config = dict(
    num_attention_heads=8,
    bias='none',
    init_std_o=0.0539,
    init_std_up=0.0539,
    init_std_down=0.0,
    beta1=0.9,
    train_tokens=631100000,
)
Each number is 500 + 25 x the weight over its row's rms, rounded and kept within 0 to 999. Layers, rows and columns count from 0. Numbers have three digits each. The size before them is the row's rms in percent of the matrix's.

# down: layer 6 MLP down (transposed), 1728x512, rms 0.0404, rows 1099-1165, columns 0-63
# gate: layer 6 MLP gate, 1728x512, rms 0.0524, rows 1100-1166, columns 0-63
# up: layer 6 MLP up, 1728x512, rms 0.0546, rows 1100-1165, columns 0-63
down1099 095:506496492525521506535511546492520501525470524507504517499537548484484536491525492491506505507508514497495482488532551475503469472489499473538481514486488493502485569462464503493508491528524505
gate1100 102:515520508492507507479520478511490484531520461495510524488504491541472489518491554501509511488495457504499516495476458456482467490484490529496423457513461466435502477543524492497490482493474508
up1100 103:506506529525500491471514488498506510453503474476495478460511488496505484543511516509507481513508489496486533444463468505449497458479448505505489517498520470503468502493493555497446490507530487
down1100 102:520498552501532484494481476542450459455467491500533524497510521479509528516477483488495480538508501455519525479496449551510527496524516491431519467525520491504473494485494488483504574482491477
gate1101 100:484555466399509501503499553495507499518502499521521502495522480543477548500512482500489537493528540526450504519520498476495473514499472538466505492489526482524510523479516484519511468489505461
up1101 098:529490498506477492565555507540464441494536519472462510470516467437520487505559435499530472451519496485497464559478530479467485462488498511510476504505534540538445477498537493514533522478519477
down1101 102:499496479485502461536460508501499477528490519509510428491490514500493478507473491523514459481475483451513499512477481519473474519533468534490486522492500509516505499498460478490463463466495492
gate1102 105:505547482480505504561541521496481482482518545515484545493517508490524516478520500482475531461550497505521489508544537502535449487486476526499529525490510462476501506529495512459489532458483505
up1102 102:500491506507506527534451506491475532510584495475455560510489535564483564540463514511448510546514532503499474523518486522501549491500530506502464482482543488489543494470489503458472505529492502
down1102 106:506488486537554529536528483533510516490520509492493497488474510497460504456451493505554498493452479489493534523516471463476465484485496490493483521503521529505511509537494501540491464495498480
gate1103 107:519537456464505502537489519471493517521528479493505425512542492492485522543527528510514524460499500552525485496518494509550520530499499507463484492474477485492488504522549493481517474486489472
up1103 133:513479478516510557453525526486481494493504540503515557514467520540483508480478478487501501521460514500477539528530532440498460516498527492510480483529541505490489531484489522494533497492485510
down1103 111:515521511512515489477510557535492532523465494496489556499462527533502511517487539513497513481473514519494474513485515454505507488511479499498504521469544485548502517507483520504500480489520535
gate1104 100:506515495520506525491503467477514573488474503471469545500490499507513473502517506528530504480476474505498505520512511472543554501515518506461495490472495461490515541494489505491477434536468533
up1104 100:530528482513497492500498515508503449519486519494498496493554513486484503536470448483492499519481485479485471460525484505518498529500531538515517522526513489503495471485508533439528512522486490
down1104 099:464543527512503471482515496496489486503533442476510508538524483521513570483491531501521499562528525500503526449499524495530483520471538514499499507476445463457513503501500477499522471487515513
gate1105 098:507500510475479503530505492456485500480470540511473492507507543502520569510501535472491536500502513532492490511514493496501486509512493462494469534448502524452484520490470543481498550453498552
up1105 114:516543492546509484449454524521488417502504444540521473516496456511481474496494512525503477528471487530489456537464459486493498504486507493490509466528479495468495450492475473527484448501526444
down1105 103:499494490516507459498462536551533509513502436545492473508462463575459523493484509512491492499512463515475491524517504507527548543505516475515487482480456528480514499481495526483470513455476509
gate1106 095:507549480481485543474522506504467489530494495503501489474465488462461514485490509479533518536426471488490511475529497487471511518464491443469511514486509505510497534500522477450506509492536527
up1106 089:479498487518473468494494499506481490502479516512524518496521453497516485493524510499483488441512500502493522447470482516534540467507570451496476495474503498491498501476528526472467473519477536
down1106 092:505463490474539478440503513521496490459482489477463479479496457517508499507512542482504545519497478460489511481545526439448487522482476518475549518525508506506539513512481515524517512494495506
gate1107 097:511480524508510496549517483516480490488453519493504510488517512530475500488518535463553526516457473561500491463472499485522462466478459511515538485454510480522535520486501493471495521518484516
up1107 102:540461551540521523522494542508519467547525463517476527496509491508484512489533498521498517499500483488491544503508473499514456505490456473519501535516532537520523510505505485509492477458501510
down1107 101:529490506502446510525480508497481496502489528499522487472509514489466502505512539499523493498502546490556540501512526479506480502513530546509482504485466556505455461485546491496499486486523508
gate1108 102:520471447459472474494490508484479534491458509513530525500549538493533488464501485517515523474478524514495485507435567562492498495506502473531495527508478479501489534510511475515540487526469555
up1108 100:492495503520497499473490461504503504488480514529459474479484478515480564500470485532505518523498487486497472530478521477498511504473534522499454491509492492494470459546442479571494537490467541
down1108 101:501484565494510501513530458531466480505474477446470511501514496511526480523533545474516478490531506483541500499556455488502498515462504491488499529467487509492499519472577477476434474500495488
gate1109 103:518536488488459523449497529468491475469474540492507475484463509494516497505531469466454524516482462533516517482508507485490476528504488495511538481480482484480509489494502522473502512455474492
up1109 100:483514485502474525551501509466479534515494473526497484479479517471467511505540524513462492507521502522510465500541442502522483500535498495486486501569476460494492554506499480518458492500566497
down1109 102:511489501463500486536475497496479496490485489469490469471501478489473496512492518483506501511516494520493529587505480505518521483483432535501486491480540496488510534504466480482529523518486497
gate1110 101:506535512454535490500464473466536490458473501492517460486501516473460498519506561486507517515526490524497528520506519454484483520501498473483447441494497510511486488526508478526496450520508489
up1110 101:489510508501490492508490482502572522455521499474498521451531502473503496550468469501496489507487489489517477529493480467492509512458465481483469480489485495503494489513495483516530503494486514
down1110 101:507510449514482501468473539495493508520541527490520498493539486508529452479472492498521491515483502504509524540484528500500543507511500493507503505490502519510514539525452506474521518507537470
gate1111 100:430504474527495510497445533523498471502530506430536531509491547491498514524518451471483519499572491510479446531485517515501482542536518481530491473502477472474474534531492472499483483481533519
up1111 096:530456507511500526452461504486491494502457513494483504490500481487514505476464503480522470483477498512501513530475490490533424499445487530493490516490501549493493503527475467510523483457496472
down1111 100:520508501472507499534462503546480484520470523483453540488499513484523517481499477528495474483505512450496490523446520523549510490464516482502526425515499505514499493491511524510505488486502469
gate1112 096:514518484461535510485494489523530498493445496495492499512508540528518502508512492497514534444490483486549501499525532524528493553483490523503537511558566499487552486510493463485511443488464490
up1112 093:453447494528480478506505526482501523507484486527545523514482499515530528497502503506471517495477527490547501488470445537491530477495522456519514539497516510463471492496519481504487507488513454
down1112 097:476513458513507517467452514534533529472480505495550462549523542496481530553503459496482507513437488484493493526489496494505515516505463516510532482479484476497529505463502527445534494505495536
gate1113 101:468518463497491474488490542505506526466502502518533485505488510555463517484498512484502481525481442496506460523517491490495490510509505511516540491523515463496493509500545453474493501484545535
up1113 100:461469454477507488472527518455518551467493510463552486501558483556497544481510501542521485526514502492523525538530489486490494502499497542516514514493496509508468513501512473501533493484476498
down1113 105:487515524487499489519519498507492454545534491490475487507488504498495447520521520490530505501478530587498475518507492530541510509526472499533465523455502513507503540495461565484500482539503501
gate1114 101:490517492479492501489501456459490562531458485482457544501498464508499525489474518511474538521535494516506513518505446526521455547521495524506518487487487524499537536517492502545493528471474472
up1114 103:458483460459469475476509483515458503485437500516484505517516527535500507466530519503482488497532504506472490513507517492507506498508514498523533532526547491504481507510465475471520454528530498
down1114 101:514500547486507537484485490519485519497486500488521509510461509535522503521515500485495507541499466525520487478496499495523503472490490489479490483508523493498490534501488528490498533470490528
gate1115 095:515480443484508517542490550459533466533479498542504506465507470495524492494487502462562483499553499523518511450511541494514485480505484550505497509524506508481520531486499503503513497410506451
up1115 089:482511506509496511504515513528475500506524529455482499497435476523520503526507479516466509482493538509480484542487480520477476537516478459500515512507482534522489473460566478470483489512474532
down1115 090:511485463517498485491483532483499495476508522512516465492531492481500537469519502493560538498465499542480485496516540521470472525458495540481531516510554500508513550487509484522485503520517496
gate1116 099:496522472507489517488481436526496478460476510506461496511543505503467453509505487529490537491477506529454525502520517480475457486512514546524472473517431472473457512478522481534467520518506488
up1116 109:523496469511495532488487476494501460470540567486481493474522442462508504492509439505472548531495473512515496490461441471518495483480459523509517458497502522484483447477520517545459497546512458
down1116 107:535456525526502531496510503503489464479519457466479481479528433458503473503477508519509482534511486534486526480515479547508554457563474539449526453490518502556513502470453473504517483488522457
gate1117 107:526538493465506475504496461489504534547549508501448520441460452498481494474540494489516516502487529516507474499489548482524524508510523495520500509517505444482510473501462473487477542505508548
up1117 100:486536496524519512474540458538509492513497509476492508485487471459480481476520493527513492514489454501505546521496529496485471463505493527474498520457492517509459468522498473470521518511489505
down1117 100:516489501482477532520490512488490514489496480501508566496522561487507466534485528459533458487498505484487477467514481496509480530490515452521494517492485508530546564499480498489514494478511490
gate1118 101:531567523508532469489525476487522484477484478496518490465505480497484516538497489536556538476541531490480510471506486491516531525529513467546493481501513491445514470495500501475515509471466498
up1118 100:514502467470518495474441464449492478473502493416489485488510511490520497462517520529482503459520499508555488490461535515475517521561496490480562481501490477535507503531496478518527508509489467
down1118 102:537538510484503512495487522458468515525508476560493439531498484512508524535523487509511495506514492536514499499543468510503499443531498477493490478490490511511491530469503499539467508518558509
gate1119 101:559529486494489530523503486493527502496543469468504535505508513491506554489472516507523473459512490522471496491494485503456526509472509508508462519507482489526483538503530500515546503497498479
up1119 095:534545487478549472533516494473517514466437519506481510497498481514495530508459542481499504457497520495489525482436475503537445531472502475495536448527465530507502534491505495522488497502473502
down1119 101:504510491528490479519469482464458493466498495497472498486480540489489491492496473424484511510526475504475493516529495463547477457496525467454481461500499528479491446466494480476496536478489519
gate1120 098:507503527505527477481499555466491507439504533480496500505480487482499478514500496484510496492486478495518495477556497476521458472510465476490509514507429472515495501474500488523513519446474480
up1120 094:471507506562499504470475502495507475437466500490503485484448542508536466510483503556527499508524500513493531487548485517500466496483489487472529471515542503513491536476532512498493472483501452
down1120 092:539494498454489508488484493522473512522544459494460502484509499500487529502525518491507434504503467450451476504474461519528530514537493504529513473505441536460496520502485465535517499501520546
gate1121 100:530501521522517517500492484518486513514520469524513544463523524544454492497535505467502509539484506496526517570446444521475513549506502513527470499499488518525513514478494501494554469514422468
up1121 097:517485478505511491517499481475484518449464453516499547454477535511539451503502508517516475532490511469531493456485487507513498499533515549528540462474519490517434481505486510505455509454491479
down1121 100:500466476522461477519526504514489466498507498500479531475506529481452523497532497483466484508486535512488514507468484488522540457509483485525479502500473501484498533526459541487486494495471468
gate1122 102:485540478523496521501500523467470514453515468489516510455514470469461504491532482455515514545483463525468457496502480444529466482482508499474453473527494483469486508518516524512515497492515510
up1122 100:464508510508489508518477494464506508491475471487501486475558464491491543491506441503504530500497513500477474528497500448540498499441478458506454518475484529517469557523500500497520520500507493
down1122 099:494468522481481518514518499501473474516524480491476507501524472496471480511512457499489555502509600473538480518548491532505512495528486560476498476451516525542458474502495516513459504485540517
gate1123 103:538508512458430472499497480497478497519504491492465508498500530493490499498516474510499510470517523517527457469501514500527480490516487488549564482450558501523508509504507462508468537483450543
up1123 104:515470510484526531485481513498474502455495507528483487532536498496469501479480504506472456503486448491521507499505494497533509503508498491508513460471497495471526496520512478509495486500535519
down1123 105:471517515507557498444491492449570491501474498526497509525499461534525504495511510467450473536516488512491544468509481485514486518479509491486503455489500525519487495490486465541490483508496491
gate1124 101:509529509507509504497505496520495515569519528491486503489510479513530504460518508508494569495464528479511458466499475539506522502502489487508519469506540503517489501484503466482515485499490477
up1124 097:516490503483497531558555514512557495525513482494518517497489490493500542491479489488507509491484503498482507469496508518509497494487500469488524503483482518489534517496484506540487531493496503
down1124 102:511476487539523451504512474507521511537477510468486514483497497542474499517460514529500487505482523492503544490505493488488488501454490524547529467514519471481464475531507521475479529422522504
gate1125 102:520508489539545490508535501470516498514482460468561524457446515554514475511476515492531530493472481526467495465517452505520506499487491491514492465479513503477485511504524522508517509498475479
up1125 101:486501487453508498497506465477479513486431464481477467455520481480507509445501473504525497495516497513466497528478491509480500525443493496487463475540525501542511548477469527518489496529498444
down1125 102:499497495477476497492453502530491509499537466518540506485537528500500485493489490509518463491515538508465503538476489481502508527474502436486516561524512468509513465473502451491528481537510527
gate1126 096:515462447459501454488508494538493554499492496539530522492517534525477496490489505507493470497469476503513498496517499484476521516493547478527507475531539527483496491472530476485521487474475507
up1126 099:482458475492469493519483459528515495524502519471466533497501498500520499497481497489498473518517524500484486539492476474491527447489472502554472499441541480534530506477508566548463468531493478
down1126 102:510465502544550524451517445497522518520482484540541461504480501524488520494473505496470503520489497572552515463484498512511479498500487531535554498515512478481537494493526429527510499517532555
gate1127 098:498476500500536485496482515511507541500464510513470476510500468467485530557511498494479568479495490524515485488491544520488521539479517485458520509482482518522487438516511478502521486462451507
up1127 103:533497504516534501470539516480492505501518494497435491465531499482496502463476478500513511489502468491487492472507545482477489464527469457508500435475521537510543505465498458535472506530497486
down1127 099:480489495475467506465495517507504508534520489461493520466501475464467479439494493457512497526550510478546516551507517485491483478474518548547476442524502489545547544497433498529517550567494477
gate1128 100:560500516507491522524506567484473467536513513530512517490534471448498493528512564503497469479555474520496434531499485475529540528554480467545503501504509512524518514511470465466511540500501490
up1128 098:526520486492490460504475511536468525512535484500494489529503539499483484523530527468507475545493500491490492494498569481471488505482530471495515497490500471480469541510498472474484524514508487
down1128 098:492504517535506489479499510503514499485477480487512505493481504523500473470499486533488483519504506446501519488487509486515503536521501524510460535500475544481517511533492507477505544499511489
gate1129 105:537472499533509532546532550467505508493531524548516480495517488502473525497524519502558497499489487509469485528509469483515540507516540467508514498453516484487491480548542518500504481476444514
up1129 107:521493475496465491503515470504492538479487524487510469467477541536504537504458455554501518497502480503516486499460522451512486497535528479533499457506473516515521482528502498533515471467472509
down1129 109:520527513518492493525470538470489527485488534489532452534485493502483467504440487560522488517491484484486509498486500478501495538509484526500483498487484485501512476510473491507466482516496469
gate1130 099:474518453474530475521511507501523495493478516514522580523509536470486554464502508499528521519518432529501506484522497508525495522480548527572497520510503521489516467540494456501508526471509488
up1130 094:495514499467460487483478504508486484520506461555491520508477455464552484493505514486468535493479480523502485527486514441476467544537512519509460497463515476543539470469487496497498496504465531
down1130 097:498475482499506487505513496485505515489494500466517492539510503433478497464471507462514515565508534427493520504513475546538496466471503525530531520478452523511485488522489476518554484462511523
gate1131 103:500527479473513493480520555462500501477487470511483519487559524495495501502534482504499525504474510515488489505505499502518504508458534494522504486480535504462480470505518511464528491457501523
up1131 099:477517559450537522478481489521506523537473461516504543488508515489491489526467498536502504514485483490509490514533481497511562491520562508563450541466474476520497531557526502500488466521529518
down1131 101:469489509507509512509496505477507477462498497507488506519545498515509467451506480502483487473489473479490544472527490539566505480506487512510494533536527478516512469507494513463463486485488518
gate1132 106:489537444518544473498529495493473500518528511526476484482525536517498512504468550486501514457493476539481495516508440478483517506481518540531457500484463514488488503487505561496489478503510551
up1132 102:522532510462519534472520466525524525477474515476488545512485513479563536565481480533468470544504516524443531516501503486496511498509521479535504497483560492512461548510495501474467460531536484
down1132 106:507553515462543451471476498506495473493523501489468488512536540540510506536513463511494486506525478467497488489546543473502485500497473513493509448505451551445504491501530527504546510460493454
gate1133 095:506523515485533496464522492499453484500480530514526508468488517581493497540526513507445533534476507484497466483519544497524506485490504469504515506541530535510459539470537514546472469515483490
up1133 099:489502495466494519500497512534463505495520497531512534484475533505440486531539517513529485529464531491475459492483512529500493466473514492483518550519503503475473570488552509543485499521540525
down1133 099:473496478514487508498507486552534514450516463495485489533532509507481540546502495512513470487514479478477522508486473503464498535497499510523530506543524486546510530497497497477537475540480494
gate1134 100:499538471502536492557477479497467507470495523521496481467492576495502524509517530507473490515479520521498510483500489521485425500507482507518473528536510519504491479479520496522527511484468493
up1134 100:473504492523520511511495510524469462445509506498544517430480536504504499513469479495499482477499489485543507466531492538447474508501500491486545514505475481525474494444534521499503538469498523
down1134 100:507508515514510494459507552492517515491504511504493474524445457515515464435491502493521496514538483455476515499503537521478507480524460527472530471467494438504498531518522498469448518487539472
gate1135 099:511506484490518491488473517461550533528489529497464464516522533497482474517501517462486471550504542501489494532511523511477486502544488525525494497523533486494512467532511488523491513511476528
up1135 092:493506528501487491498503551527479489489543483504546483513479477484509534478465531499480501470515489495530475497511504471467526508458503520502514499465507487484515472510499529487495564512498482
down1135 093:540496486488505444493543490518499499552463519481468523498495501499545483543490498509524487521483470591476512520512500525532473504523452550475474481490551497528534542509478506495508473558508497
gate1136 108:492485494488488502504520508505509497520492481521531510432486540470519559512479534474533484495492536547501483535518491490525530496497509468510486505488506521467471470460531503488506471532472491
up1136 114:532515466538537477516523510509537505533539495498531518515475518503484514494529488515514485525448506488494501510487459429506464535472519517519512492560476521474558497487494545498525479506486516
down1136 112:509519472517466496526532558471488529473496471494540501493498503510504552505516510523448492508513549438524503515534452494502497470523526495530504498518480482490462524497520473505511480489536532
gate1137 103:506538494511485483515478525513555495520463484522515466531504505487523498534511486481519524506519510506518499461484468534509481511485456501526495510518524469491491541549503494540489495490473479
up1137 096:520506514496507478543480543519515491514470524468516505562479559469484492517471529511541457501466450506485527519501502493486495524506475463506507476475499498514522558479543520516514477513465497
down1137 093:487506500472495498457539462500515473463574487505481498441541462505523517482526514507447531475506470502484530521505534485527492481514540534492469487505498518507496438489457503471485518537520473
gate1138 099:510513524454464539541507523443528453572507467528519504483490500494554525514500531506477511475492490501500474515525545574506496456479448470501496512536500485482512477516494491493490488499551516
up1138 096:479466490508490490523473514477515511501475509500503484483521487500507484504537488532523510470516512475499500551474508507470474472498499504475468480511509525501498526506538511520517501514446518
down1138 098:535496496488539512470475494464519487544514535540496497491537506505502468509521472489557513532533501474497519481468477524506483554498504504483550507485523483542490481525533520504477489538500454
gate1139 101:508507477444497526492537451521486473522461512475505489504488476475526491472491560505550509501531522524505451502517502510440498542482529475484470497533531505521543480486541503526504474523472503
up1139 102:470429471476514493487487507516495517507508466489491538484482525521530453507495499487487515524466496491487510489489527511506475511503536541488474492520518497461511536487477448477528517476498507
down1139 099:462524509534500545470459426503511488500494500450437507444491497489529487498478506515487510501519484507529485502516504503556488488458493503514508518484504475461517491502535518495470527467459466
gate1140 101:492501492474468542481501503470525499542438473489506506490505496508494535479497523511492503465533505521506515491423453500524518435478504522481476557476478479534523508508462468507512499505486506
up1140 100:480510540491493475523549471508484515488485507533528536521464534527468484485537502526458451519491529486458529519485444510508516519506510462489501498491470522508515516475459458457445505509486469
down1140 096:485518491500505516487485517453499502538506532491524501507509476510524498517487488475528489470460513530506492504501476550499503484522464497514549487433512529491498463504516469509478509461451493
gate1141 095:539507500488552515546497460497496488541468527497452509504513531503505500490472470500500518452523489495500510502486528508530491474486495500467481523466547504485494517487507539453456487482522539
up1141 092:496477477470535457524471506463527530492530465455472508529501513500504463485521521533492537472502499514476480522443506481522489477484511506494490475462507485494490486526452545497522462471488444
down1141 093:529486510514471516472478478512492495522544492526540481457503496482487496497474491495493485541446519541488525521500495511518504522483488549515586454542484504474456503523540435514518533511453525
gate1142 095:483528453521513509526481511480498487520542501482528522506476511486516519471506463485497528519495526519461491489574504469507528512520506451486481520538493470447500499505477482497483534499492505
up1142 106:508476484534484472510492526510508548478480464504493538505477529508462520485493480489502513510508468497515544503502481539533459531508512535486501491491498541479512504498467505491474512504477485
down1142 102:508515491509480482502499513497481502558429490493522537519499569513454518486507473483526511503504471451493498493504494476542472549524510526495508517504490514528477469518523526468499508510533480
gate1143 101:473486470496485496495498528496493559509444499496514558489486494570501490480494488517545467530502496535509497494466498479486481507529480516481518512540516511490473523509488510444497529473505487
up1143 100:492453446550464521506507476525520522456475511498543499473492551498487543445499471504490505535489508506495526525481458495497546481504478542522483488515504537505504517508524449489476508496502485
down1143 099:518476492482477498522484580441513453470502498524460507479487475512515509519506541458481494532497503498479502496475510500545493495485500516497496500490508478509514549521489527507526487521481524
gate1144 100:501492500477523489515509532497514516488507529489533552478547518512521455512511526517483511472521556519507510490472526517550503450477479514502476516517494448507493480472508502492545523512472499
up1144 095:502474516463495537543522466471454481509468522528481546513459490484527503496520498504496440509506533506491476503494521487489537481492503479505532528542493477475530528498516537498508502492512460
down1144 100:481494448520499476492481594518534468517532502498492451452464503494466532517449498529449514508452493464477458543457455521472494527526491479520480502525503485474481518470510458457472510512525521
gate1145 099:516539463517493454534513501491464513504511504500504514508490502511490509500523503481491501491501475495512519502531487487525493480505508500508527460502477484483532492465487508490509495511510493
up1145 094:514502476465499517466546503518526524512463477513498493531551464471524549473489523504494506490561499506479506495504507506510475516483534476477503504504519477494545504580487480492513536493464506
down1145 094:525473499527552489534498501461449488489514513541508516499516526532500499527518496465472473485481470512533528525510557497536535453456508492500469465511493490517499537505523463501483496529512504
gate1146 096:493523538485527495488487460463548473463489503515539529531521544524495496459494504508547547461499474528491482484501480506480480502483500484504482502459502526485478523485510516559512439495432537
up1146 097:495494510502466539503522514511542500544483471487488473498463539570515550533470522488490534467542505486508489552454535536488529524511476460471499462504538487495480480499486508558477506526492535
down1146 098:487498504481513515556547505520467474478555509494501504475494496505470502487529492524514493516541508470479493428490452520525469476446519500461509497524486489511523500484515477512493492511505471
gate1147 099:460481496460523505528496510499483476504489503554470475489530483529502506495514479456516467453501500518510510487495501479498532514499512507503497499497492476499486493500507457474499501473520524
up1147 103:521497485509528486534512507480531510499489486491510491495482540514504481441489503515526510508489529538530502501523527485487520516478517494553469502521495506505530495531556518494490523478447480
down1147 105:473524516492547491493499513504499509516507504492485508485493494439480523562525505496491514519438471476457494535478501536527520486498510505492503494459475514511481494476531517432499488483525500
gate1148 102:499510488484460452489521490486491529487514539554502492458461510514502499501533531483510509481471452520527473496500528478500484514520490448541485496534474509470501521523496473479512496399513473
up1148 099:488467528511522489539529464528474493480451494488494508530507463470486543496484524486519494490463478530513488546495454492481545533514499522503474536492472564490471515507535542486509506523490493
down1148 102:498541459527452505476450489484528500456502522542537508487547528535509490504518518488485498554494447505479512519456525482511528487495498472542520491516487497500479488502496451511512476426520501
gate1149 096:541531563550478476513545477481504478495513514492513464476458499495479479499499520520519568500517482491467467486504498497462467547544570470526491501500475468498489514522490520504502479539516544
up1149 092:454513518499520543471490524494493523483468500509516506491517495469491526524506527453532451478468482527476559519490528481481535517503518489532494499553462534479497507524511490490545511497465553
down1149 095:523495508505524510508507492507524501520476490476461520511464488477495535525486540503518496499554474476496474468538490503493479466466477475536486504487481500546510528528539507506482451475483511
gate1150 097:533473541494535484548544483512510499488494486564533541475504538495501521508533521504497533444468516509503521526510486499440499457506528504528491453499502488503524506519508512515489497512521506
up1150 092:480509501509523522514508508513484508499465471506490526442470508555508488464477497503528522507482477465551511484478537561524508511535509526532509570495548465489459528511483484490519508556533462
down1150 093:492532511510485493478483492496490493473514431538530495481499487517486451509522447478522504508576530472498503522472519498472485527543449500468483474502509490520528474484522476539520465558475488
gate1151 102:481507505473505524512479540483516511442487503540525469518548492499459503534504472471503489482543510522496457498496472507477474501545513496475536533482540492500500530472488491524515518498489499
up1151 098:479511503537496508484518498485497499514513525487466509490495520516500500452472480502508519508480500496486491468453501498450473498455520520517455475474481520483540480496504526460499506513458498
down1151 101:548516478514503530468447498477524508491495511483484476535492494527511495491520484508487492529553492549512490465501461494546484540546455512505520525510559527505489458509497452523511518522519472
gate1152 099:553510507514498491518471497481469477494525483484522504472513511486504487505481471477456533463504504517510461490530483525526521458499534458574493463494494542459496495564492518492496540502473477
up1152 097:491482493464553494519536507499479484457466468507488500508526524505467507444508519513521457519510482510501512486456513525477518533487488515517492466490511491503483489521498483514518502528485494
down1152 098:493529513487524455458546529481540503496504468498506481510498483552477520480480527556503497488539474579518495478523499528506483520538484478490498518500525499493498488502493504475503460503476496
gate1153 101:496509477520544510496508492421465535517527561479505543497538495537513512460532525463535507526504508526497514474530485441500499505514519507497518472492511522478458505527486510476514512465488462
up1153 097:537497554537502467540546461532447448500510496510496494543539459471547503506517491509489514505502504490507492522483539499470496521519498502495529533497508518496524483471492486499505526512521502
down1153 101:505491476511547481525452470510483521509496499473489442497471531514497516540519486512513530484473517499502456534476492543532451511482486473481514470526453498518499516492526530509491555537488510
gate1154 105:449496486493506489501493530520524514530504522505486525563499513522530512538510494451518511486556480503494496512489511553537502530523471516514517494533487515492514439515495452488505484482488521
up1154 100:508539555491484457542495550501497500504499528495513514492481508525466507525520517476478470471467534506530521538493506540528475516527490441492508487559524467493510483502468506544427487487507473
down1154 099:503499545521485479486496538488488503513541521455506484495472533523477525561503476483534521506517489489456459494457475474522495486524514489487520497507483520487507429508515471530559508481530531
gate1155 100:460545483464523540514490474461482492528454570515483563510513468463514475461500527497524509493525476530490464560458528506458509487543508504448510532501517502503505460501519542537497516512541539
up1155 100:525497481520495486468507515470517573531499498491539460497505491513480448448482517531508502468470418478508501506522450507485502507512548467548515483470497528523480501490527438488489475494492480
down1155 101:448531499483539517527459483487535520456526515484474529474479524511509506512448513511517496484544452518491513507505514516482480496513501506458541479534524439522501463483517482508509510508520512
gate1156 102:507521466469494505493481508470513502494491460515523501484505476476513491510489495490472518534511486536474491488480455459492493501499543488480480502489501533483519457504500488456586526488515514
up1156 104:484494504541479529534487488505499502512528502440465482501530531494497506513496483468499529552472505506459499473452499466499476514515481477485481489433501503474548505494550523477510543534490472
down1156 100:565490498530491519476444497525520525494505519531530509469507513525496511544514469475500497475551502490516479477515523482503520532487468484484495472536485480507461465510496463528521503496534502
gate1157 106:505548472510497501493500475448475493495544503467494510468510534521470506478540535494454533458516509514456513486522513434491483508505529470516496497518492490480512498501516500457457450523466534
up1157 109:522480437504517498459482498490506491470503523489482484518529542511497511511493525535499550514499444484492515505488538508505517485519534549483473517504536521523520491488498474489508539513513545
down1157 110:497517484513494504484491467500521460485493502481492493501491466452466461530501496534524474494508452488532480514449548549496508417502492525489527498496521517450521477510482470480541547501514441
gate1158 102:502520495491469508504522481504463481498459520570557479468458497501475471476550514459520497472515534516519475468468508496496476519493521480478508541521495520490483502545515492504531510480452508
up1158 103:527466501495500474535528551491489482489476495544472515495476552527476521478518535497556497480527485479481531528433491513505539470521472465511568528502520494490489537493476511538476491493493489
down1158 104:514492455529494491489532490499481481534482500492502495471469469506505480453485481515497455454526493474496486559546520458528479499522439493486469514480523529475486512503497502544459518524506520
gate1159 101:485535483515521491479461463481523482474476485516525472548506485525499535541472519492516460522507499496501515504487528476545515541500542531537568489487472498489471525470501450496511514535492505
up1159 099:518475498491501499510511541526518475488551540483495457463492499495445478513546502463485488532531516492523457493491488455536504522511463518543437537463498535561536515520494513514486496507503486
down1159 101:468471499473482492530519486472479501559508492536500536550497462486511523494518489483529499473534493493516515502527472470506501522537508449506496507508552507474496502516507490478503489552465429
gate1160 104:516474477500467493515528503465482527458491556491491532503505511473546497473439497505492541480492487489486511499496444504523520502505531492552488493469534499477501482555486441524530485481487501
up1160 092:528516491509476458490477499462474504515523525508476475485505486488517512537499490456486502504495504519532455571497553487523488468479473558503502513497529562506485500520511504532514541490451529
down1160 094:481510465460509569459502520473508498480459496523483512512531476479489490470505494501532443454516486411487515424478505515498499508527536466486510454475480488490495547445499512481522491492545489
gate1161 104:470516478462501501567536522451470517522455488562526474511511504479496504499512498471541532495474472530453459541508486501499500489533516457485500491474473501479466514482487534532506457521481539
up1161 110:489517532516503545490536517472496455514497494468541435511525493494474494484455498488501501499443486508495463518514513519495514471503507496474446535461527495470513540485503493513454497540471513
down1161 109:484523547499503528509490466468512496494591480464486466498495469498468547524476492490494531530430508480467518515498515483465530462480510512493490433531496535541517480494469501500460514471464568
gate1162 102:502523522481495500501543479488443480472499485505519484482539563481469482537547515491473475451506532525487539494483497461474495510535491482482502479510508460532438459470503520490495521509518492
up1162 107:496507540508522459511526442513439527477505492484551508562490506433487447497484507493504469538512530490502505487543498482457484486526512530521489525503502497520513522475520497521492492505490522
down1162 105:452493495488453488487491531497510537486522510525479504510456506475541495473501523480473565521551464371503444472503469494514496527506492510501500468490536518506530516500465505498478452528507476
gate1163 107:475510503491523462511499519482455512521496523458503510502510536527512473492546482503504537499543453519496494496447512472525463498505476512478488483454476534498504510548512470491452493508479531
up1163 103:487470496519489536512550548524512517530498535479468486512475522483500516466433531494493466582456494480508531519543531565527515520481485494556484501501515507493484506488513475502509515503485511
down1163 106:468514511525506516507536507498523491501509518514513527523545491465502518478482539525531540483467517525538532517518499456499493505494514528484494479468494499490514513488533534522485514513489527
gate1164 105:508503480443499511478470498499502561494508510470478524500477499442505501482536509485507552480464505519462495469532566523564476506495495495503481511498477482482499500488498507460494569492491490
up1164 110:509565509446515530426512448520479489528511549515536498495440514499472459479508500512496514484534519498505513501512555489517470480488476524504508510475474481504494508524511526510507498499502514
down1164 105:459552544512507450497558497491496479493516507528517495539485503518518498455456512524473507498531454487510494518482486567457558480522493467475493492518539484515495490482441470502548466525517495
gate1165 098:478485511466493561502504489511471533501477483516520527496481533493444522530511525452504485526509465507511505481510471474502512537493501502497513510467497474559517507482512535447523473468480476
up1165 096:477459483461457537464525477503478527519530498528494507539453516480470487532490528523496475494527469507497452522477457456475514533491507505496487521501513549477472487449498477483517457500554493
down1165 098:532506522430479483560483504558519504476460468515498466479485501492461555452535492474522517505511510521515497534516559534501504439488488501488502486512485490561477491520480497521511507514493476
gate1166 098:507510512480454504557516505498485483479494495487512483491501490538457543489506551518492499491510538529521488506438489498535528492480536539502565512510498494435492487520483505518508489507535530